config = dict(
    num_hidden_layers=23,
    hidden_size=64,
    num_attention_heads=2,
    num_key_value_heads=2,
    head_dim=32,
    intermediate_size=256,
    vocab_size=6796,
    hidden_act='tanh_gelu',
    norm='rmsnorm',
    norm_place='pre',
    norm_eps=1e-06,
    positions='learned',
    qk_norm=False,
    attn_scale=0.177,
    bias='all',
    tie_word_embeddings=True,
    parallel_block=False,
    init='normal',
    init_std_qkv=0.0625,
    init_std_o=0.00923,
    init_std_up=0.0625,
    init_std_down=0.00923,
    optimizer='soap_variant',
    learning_rate=0.00886,
    beta1=0.95,
    beta2=0.95,
    weight_decay=0.061,
    lr_head=0.0101,
    max_grad_norm=1.0,
    warmup_steps=200,
    schedule='wsd',
    decay_fraction=1.0,
    decay_shape='linear',
    final_lr_fraction=0.0,
    batch_tokens=32768,
    max_seq_len=2048,
    doc_mask=True,
    train_tokens=124500000,
    max_steps=3800,
    dataset='wikipedia_en',
)
Each number is 500 + 40 x the weight over the matrix's rms, rounded and kept within 0 to 999. Layers, rows and columns count from 0. Numbers have three digits each.

# v: layer 11 attention value, 64x64, rms 0.214, rows 56-63, columns 0-63
# o: layer 11 attention output (transposed), 64x64, rms 0.171, rows 56-63, columns 0-63
# up: layer 11 MLP up, 256x64, rms 0.195, rows 0-38, columns 0-63
# down: layer 11 MLP down (transposed), 256x64, rms 0.183, rows 0-37, columns 0-63
v56:508482515488492516569446500531557454497541484510501495468466474470527463509602545468505529490519471477480483520493514472511549470494503540433400559462461493507476481560404580481549503459520480
o56:461535494523523416503488459482499519498490481500495533534541581506487463456454501489467495539436508504496544482426441472530394505495478456604566503541498516504533523469553483507425483546493554
v57:494505495515485516514486479539489524544500473553501521513498453483560523535529468478376548486523494519514541461505560552565538493470483445503612488486470521511540503513438440482505427517506572
o57:499533438497514497557547498491532466480432560496477454516477479516492548491485566549533482532437486522486519488573498418454460557594523539442479518557519475522466535539529542521554665451512478
v58:537532515515546481507476536508391531534481532459453472505486524512538542428507530528435512585517516525524511463494451516510533426427501460508492501543440477469510500487524500488459479500494496
o58:487485508489491557485542437511602509454549488540525484483486521547479510515518513483553482442505504440542493515520512507527484538525542514470559513436560516518480495496411543470529508492509458
v59:484522530459551541489464506467513470479483449594537451517509516501409514512596500462539474443533488536489551518498486490437464432559491532472518458556507476527500424424558520509539529483476571
o59:527475513508502472519556441482485496530478559458493569482494482518561552476439511606431513495454546434463495473470475481511494490459481612554504587441507541493507534534453478586536459409531444
v60:492535552550558493460506461499538512487489478517494480511534527446490525420485495508586514518550455510545492459493481475466536461516524470506495501516534519436535457535486514541507516475512488
o60:520551439457428480521433512515503497534508510496509488449454539541510519493493516471432471458483566516529482537524541547495420563485482489503534457535489483556472526464529512471535382490548495
v61:449474547495545434487561504489458524592490503504526507516561491476561507456496552476495487557553508451507478473464476563523529428496533520497515539476570488518493483479513487524550483465500522
o61:510506493458484493483462509467501525461552466486587547569477509475444506487490453481483510477455514529535512515502469497460511580513522491453553482493486533523493535512514566506528459493513466
v62:530443510455524488502523495516502509504464467482533536573530499533469493533563462464488485474522514456447551461552459481540498544611480534542516499484417503522451532581527485501445416563477476
o62:500537438508464496532513529523436494529575545473510510475470433428562497541479484506542430532483492537494382524404558478449514488513516451513449501539540498421475442453468485487485574539425509
v63:497425496546563532506441483520512493531502511439490469511501557451509477485490498522440497493530455475516545511491462438482531508577488519471452530497522479491480581428439573486540499497440484
o63:498590591480476431484447480511522530466545472498513520519550473498468489515476528494547457424497596515559435480424523533512479496489536483547528533526453457486457454510575511462467438524574523
up0:485545508498603618465512529529534526522491489557495451469503562533503477511520543480491461574454485564582493537473521540461525527494573458478504427465534500510506479515514563518552502543515455
down0:523444418487440550437539561494504536528472442544567541466452485502471509489497516426532555430585484606548478533527467595499486582515544528508531515486488457549490487460526523539529496368566500
up1:483551554466475559507504491473515498536514492523521503462447530501492451518497526469501484505486539470454564534455463547436553501460549465499486537569533531496518478589528483475496469501554463
down1:490481507454485481494478509466482556456484490512574469547513531462507513472503453527491479435532505478552516508503509523598432459467456484484532448475487528453471540477502514545565435515495545
up2:449544506557516554536473458446525471554489529480477488477479511502468474463522510478522492545569519540517501427514485534471485496479511467474557507492536405558515476476523542498516455491498485
down2:535439536439449474514478573519461482492529479456521506540452484510493467479509463512484481488446523449478472514434498487505519459502476493542441538476537520458499527486506480485584473487525498
up3:482492543487501538516452436550451533539449436457473487533498449464502581466509544538468545503426481544476526605527582479479480533532483535478467488468536516449431493445522435492426499513462521
down3:467475447438509523519456571448546499470457508475552576600514509377477535466470469524441501530446464509510517417465537582436521480522483463518477509472490502537538560494436544564579467484526557
up4:508428482570589534540490525542501536521513509446481544465495489499537491506493454512510546460453493464569485512525379518483538462531524488489519504524417520457501449533531461512469535562510523
down4:448554565449427439483548487505529468427490533472513487491493566480454493474493548512506432503547519483454570492523592490540536533507567516485506566495564503550442555465446527516530538485478464
up5:537515456457527521465525492538453544545511482502458531527541459537543500453463538448473458480485515555504510523425505504527447503498511526535550466476510506497452496518504449524533564482503520
down5:511515503526468403465479530587507533472530532509525534507486530474481440471454491526527508515559522442450469504545539457482423436472438524484525494461517489471542581534511528531561445580450465
up6:497486497559517504488512422486500509545451546490569547532553470525570485521476532495500556546481546597511580476494548488447500506501485536481483494506478502550497497510516533560486497535541471
down6:477530515448457559474490518504488504507524479510460500523495480589473428456505529511490491518526519480528516517498473504531497510500504486469452455564529466489468483506507529502542507499533519
up7:459489613469597518473538474444457493460562482556450513547597471506447532474557477520498458428584552540522457495496508476546498475497543489501481586532434536563466473469540479570474443515448519
down7:482469581411541500498549398402519460515502514516531486514546573500504571599539443559499413407553519486467493476513491431463516509560510491449569524434450528571481533497588506428403476567489537
up8:552486491543525483537526503497515475523423510531488485498474469540457489480525557535541525614456541519466507455541484575488489510501487472470520479574472464472477614511461478471446501532499506
down8:537474455490528496494513511475458500497490451504527520527461512526473487489465460520470351492476536487463474496449494436485483482463501484531460521527511486471463528469498449509540450433509454
up9:497463451526521532499536512517527461483499484523510579465462540552519528417465592466433492490558418544509569534509486513476516478415506501468453536481492404510548500514434632502491527486490570
down9:477491464504465437482433481530563513513526525439481484521541496455508492468511457418487472549483569461524410542488483556503535562473502451571571502526491494521571550474591479503499494549533506
up10:522515480525474495480477518461485494498508499537506511461509444499523501462524519485518485488533537490527485533636536535510459534532477468464542521497511524463478449450476495523505477516450514
down10:498470493442540508468549538480456462486526534531466536531500448520461511517526517545508440496547531506418472490494493452506503508529462503590544529575527403494526514493466498529555473497468529
up11:493484523443518498491480494404450604490532444489483410541512507557455471534489580482491477482534554487481463468464517470536512518548528514466498486426468551454480541531468472488491531468444479
down11:505512536486513504461579548503498548501562501521475487516469451547518478584489554508456530530467500475470494419521531488606501512489526540460505519545516467480461448513444519471431526521489483
up12:586539517477480525516534465403524427379561503522503502466567482480477491472539515484500541444598448441492549535495415504449477499439451506480534437402508491498444545534571447491457570459488473
down12:446529485537538493524421526557488460480437502521586548522446567544484498517443558478501426499523455473526482505527534484504491627450433449519492532416424449473511466460512533436432510422497506
up13:611511473570472600448432438493550516558503443490515520547495541484562514519570500454522531495521398532570568466540518438502496554506498488511467449527454507429443394533452477520535514511519492
down13:526419478540539463547389507500500449493495490493492464525489569492524548489592470447546473447576526429560513511460474498480550531568512509510512468524582516534542450491600475428603532497534485
up14:453402481531542477504634462474429507459490463477448536496482444530541428447491493476538462603474495487506486532509478543523488471534503593519561474501461417586536475475564478456501508519452510
down14:449519496477443480520471516512558516505515485532620528573541461488471590501566497528429586503491475545522446534533482478537472483464541372552484529559553475524611495502529554482486505510532381
up15:521538456507456504504503485495509476549483515540539480505426473593507545493463478477470487413469563523504465481443528457504526595475458504514539526507498527510517489519450469533406476425474525
down15:455469451474549570529507479447486468440455560527479478453511559470507511508580503533520535520451447479423593459559507513587471405523509483496502515466527511493464474533543463477536549528523460
up16:435550479484538505450494467504481493527519532490454501466496510494481502526464460471468466533544483434481470473484474515568477516463497548483519471496433482530468376502498457490511506498394524
down16:466510497432459447469425499530507502450488498466512501602524539474518457480505484463585482443446513498476516508475498471525464492517427475523452494478560430491561567420547515475574443528510463
up17:552546553534564500503507482471451542476436491507519472433565512510521456503382560515490446523482469501435484500484520530519485514478592403473488508542527541492520548494482525504491504538455465
down17:544460554482521523537518454480503474380468483567429382490540429481432582561530508552530484472522547557507504466527473576462532501526448580454521536498510501455464514554483441530440525515474572
up18:436521529501495569506441521477512512490533492490498463504458504514527457569481426463468488493453480483487510460575516505460431470522554505473509495492523483438529520528526538419433534433538500
down18:515443466520516483524437449554529501426545483540436505527472563530468564530423532457511494522483474550506535515420503441515510526565514476498529462503522500517486519448519491486510480502527546
up19:510488469481493533469533497424461506488430417491568518518471497470549548563457467476509480504482485417488493541500562491485468552510464530439451538443513485478513484479604468498388459531494515
down19:510436541528467473510508487434474530491512461414594546443522469391437525516525349515493595537522463454509431559492461565484505508534470503383439518428509502463504570442578470465527470480427567
up20:452471517478552547497489424480426506534481461512481462559537488563551458498581465526515478488561440463497471463505482469504476489520482513490550511427462520529464492426518538481527521532491468
down20:495461502471466486509484520507492492556513426508541476466521437549561538460495501543530493507477506469481448530482538539472490587501415442468459499459465473540557497527565479460448503505460558
up21:514526531492453554507484492450583551567521503471453535510450498564514495493542487535481527538486502529554516514479515444490488493471501512513514556452491548527497464501561492460491577593561446
down21:538519428529525502525483505501473487501496518476505467507484470519469498455477522527421522505481487450556522528514470445518498428473482468541507495530473544507481507442488518432508490470518435
up22:510497524535474554524519456471569465522504552531489516518492566552517431529485521502522507507434483536531496511490562515557419549481504521440478511538453523470552489534492497496465503450499491
down22:552518468538480454481446538557459504502427426440488542473533505538431497479530483452453560521496508553494480517494501476473470522444423471575455529496501467483494524467519474460589492527434488
up23:497525514422518557461536518520475519528525465513507499478501500541524509474505510437511480430514516457511519469544458498447495536437465518527511541443522495549575483543516509552439509521459486
down23:431486481495518511568511526550455505473513507523526530507505464522534495497523529548578465504440522490538602503494523466526512456490488469538501526484488440524506479460487503513549474493527461
up24:517454534531554522488562494517521498487423529542425491498476481534533478511461526539446407441526538506457469481468563535553533438572503534541553507507512496546465522449503512547511551526455481
down24:572562484519484472543483498473497458533529530548490430437521538511523508459541425436611478469509475601537472461466565573540542539501459474442524533457474479622568414493527503561420513570498591
up25:466451528422481534462562460447511545405484505525523427486506495482430538422534495476552527521590541512541454446446451444466513555593526552547496495455422521486484534500519499579458540460486459
down25:442546437532530549578466465429500609422571457502458509426579504476539445497491495473443471510517504543513512509503429533558526484445547567507467548467519515553481510495476416461465531485602471
up26:472497481539589468493517507511555539526507480510571519477520529493508530532498591488546550512475522537504550502525528471518517516533522490516538499481479499507444530494521537498487507496496484
down26:515450514453466500489526521505489487505544510514476531535475501499488481470479492513530471515509547547423499520467512482520455514495543510510502456531511504459481476491483432517498472438563517
up27:522522414539513538541498470458518369436521465490438429488542522481398525521538468523547537526488531466504490492442405450472553459606593457509481496547480486469514467510459596422476433515518459
down27:481456526421481472466602574513464551551495522568530580563485429542455565401486484584505518487567473527603415514497471589495548453556487578466437524504491483493435548482548514489514436468451491
up28:507544524529488544470464536555460500453487474478532507431476476515542580495550469498542538498508509507568561521499468469575487512498498489443471526511456402515496494578506456476533556537481520
down28:478448456548509486547513492482523479488505539541546510500459525436481415493513532506468533515504487426434456465496510472462446518505559481506505474538465597501505524500471510448487502516458451
up29:468468492511537504538470552492467512428438474543481404431444481485494525492533514448450559533520510509543498472468525572505492526502449524471489548474493528490470479464469477535529484542483475
down29:532488532458507499486524508559515473520486551504478490539551492513508476499484538465520423460431532526480491414454538462477548532474504441455560497490478454505527474475459485521474445476493546
up30:532471482496477517497507461432495546511461483486528508507515535463542556522490512549438506436513498483493464567468456529456551514565484560420410538440552471498489553459595437493488557497533561
down30:558536523521463427451530570565481467472363479474573441553514411455537501547536435582523507501456456560542465512501501461493487496475468500414479553444527525519506524503597511475496440453496553
up31:491520470545543488525489526445577444511519540490482503544572576562475486555562464477477606452563534524536513500486496472458559500530523537503528593467492447535467561535517429472472503549492578
down31:485584519536467522511499497596433530519406444520514455488493515491506494530527527469530455486466549513504493547551438515546515503443462486520492468525500478523486502408546607514569496559588460
up32:472596572474600512477523455516463535531470472532496510542505451449474449470498514475498525441513459506511441474573461491504541498484547480541564538492534474533520498479440487577436503421490506
down32:510530528474490542502461564534464561507520442503518469502456482507469432406500507534510503505504492484550496511494485459489467460509512482492510527484557473462479453526457492525548549464516459
up33:485442472482561541553478515512529523435464424548490523503527457503514533538547405457406526502495529481464509426525494562458516527490505451508483433510555485532455509491524538523448553479504501
down33:532457478492413523455552514552542449543523517472469475441505476496447474490479559474505533533522468503529544523503528495495488492540471517526470522467518468485582529499453462508512557513523510
up34:548516443545518512569476452497479533508449501513446543532464462521440577546471495469550508488448576561566484496495540495437487522565497541562503450484501503464444488468459476471482490503479478
down34:445459495543520408475503528464576457520451476544529507496467564538531596535513414565498514519451535454622494542506473457511514516444471480529502565536492495403522542519505540489478480594443517
up35:557544548490457502461515470562481504571434526540561468495549465491532492583505521515458511455487463562510481463484428458423530514564556487492501526505487454572501530559532449475473544507529542
down35:521472402582469434506451525533507502490501461483436485509499481469497464545457481479542433469483548508503446519513512549477527443520524497497468443531498504426541506470514501490512515532497478
up36:494415537495511490572562417490490558448455473495520478547428432481561434475481516487458510467475546449507491471525383551477459440531503538489452461500515468489468467499531502487446508552480410
down36:480553464494529497504487502496568471495539523488434481490498504580474519472512522497477533560484468518540512485503532488527528524472521450524519481534512504523499491507461541472553530503488502
up37:514455476444508544518494483501419480501486455504464486516554491503519492486478446471546514469525523448531485548483498431436436468468510500508542474469525574437419497463513525442486508464497461
down37:561520525459532458449395471482463488526532479468523468506502530494471478485470513469557493467504483511433462462461490504500510516569496523474450492514477484417539452470541505584515483490491533
up38:520528524568473463453590508513465483681541473480521510513518539553497516536453472514553497509468498557550490495505462467505473499549541531526486508490503461550538393519521514463492479541567519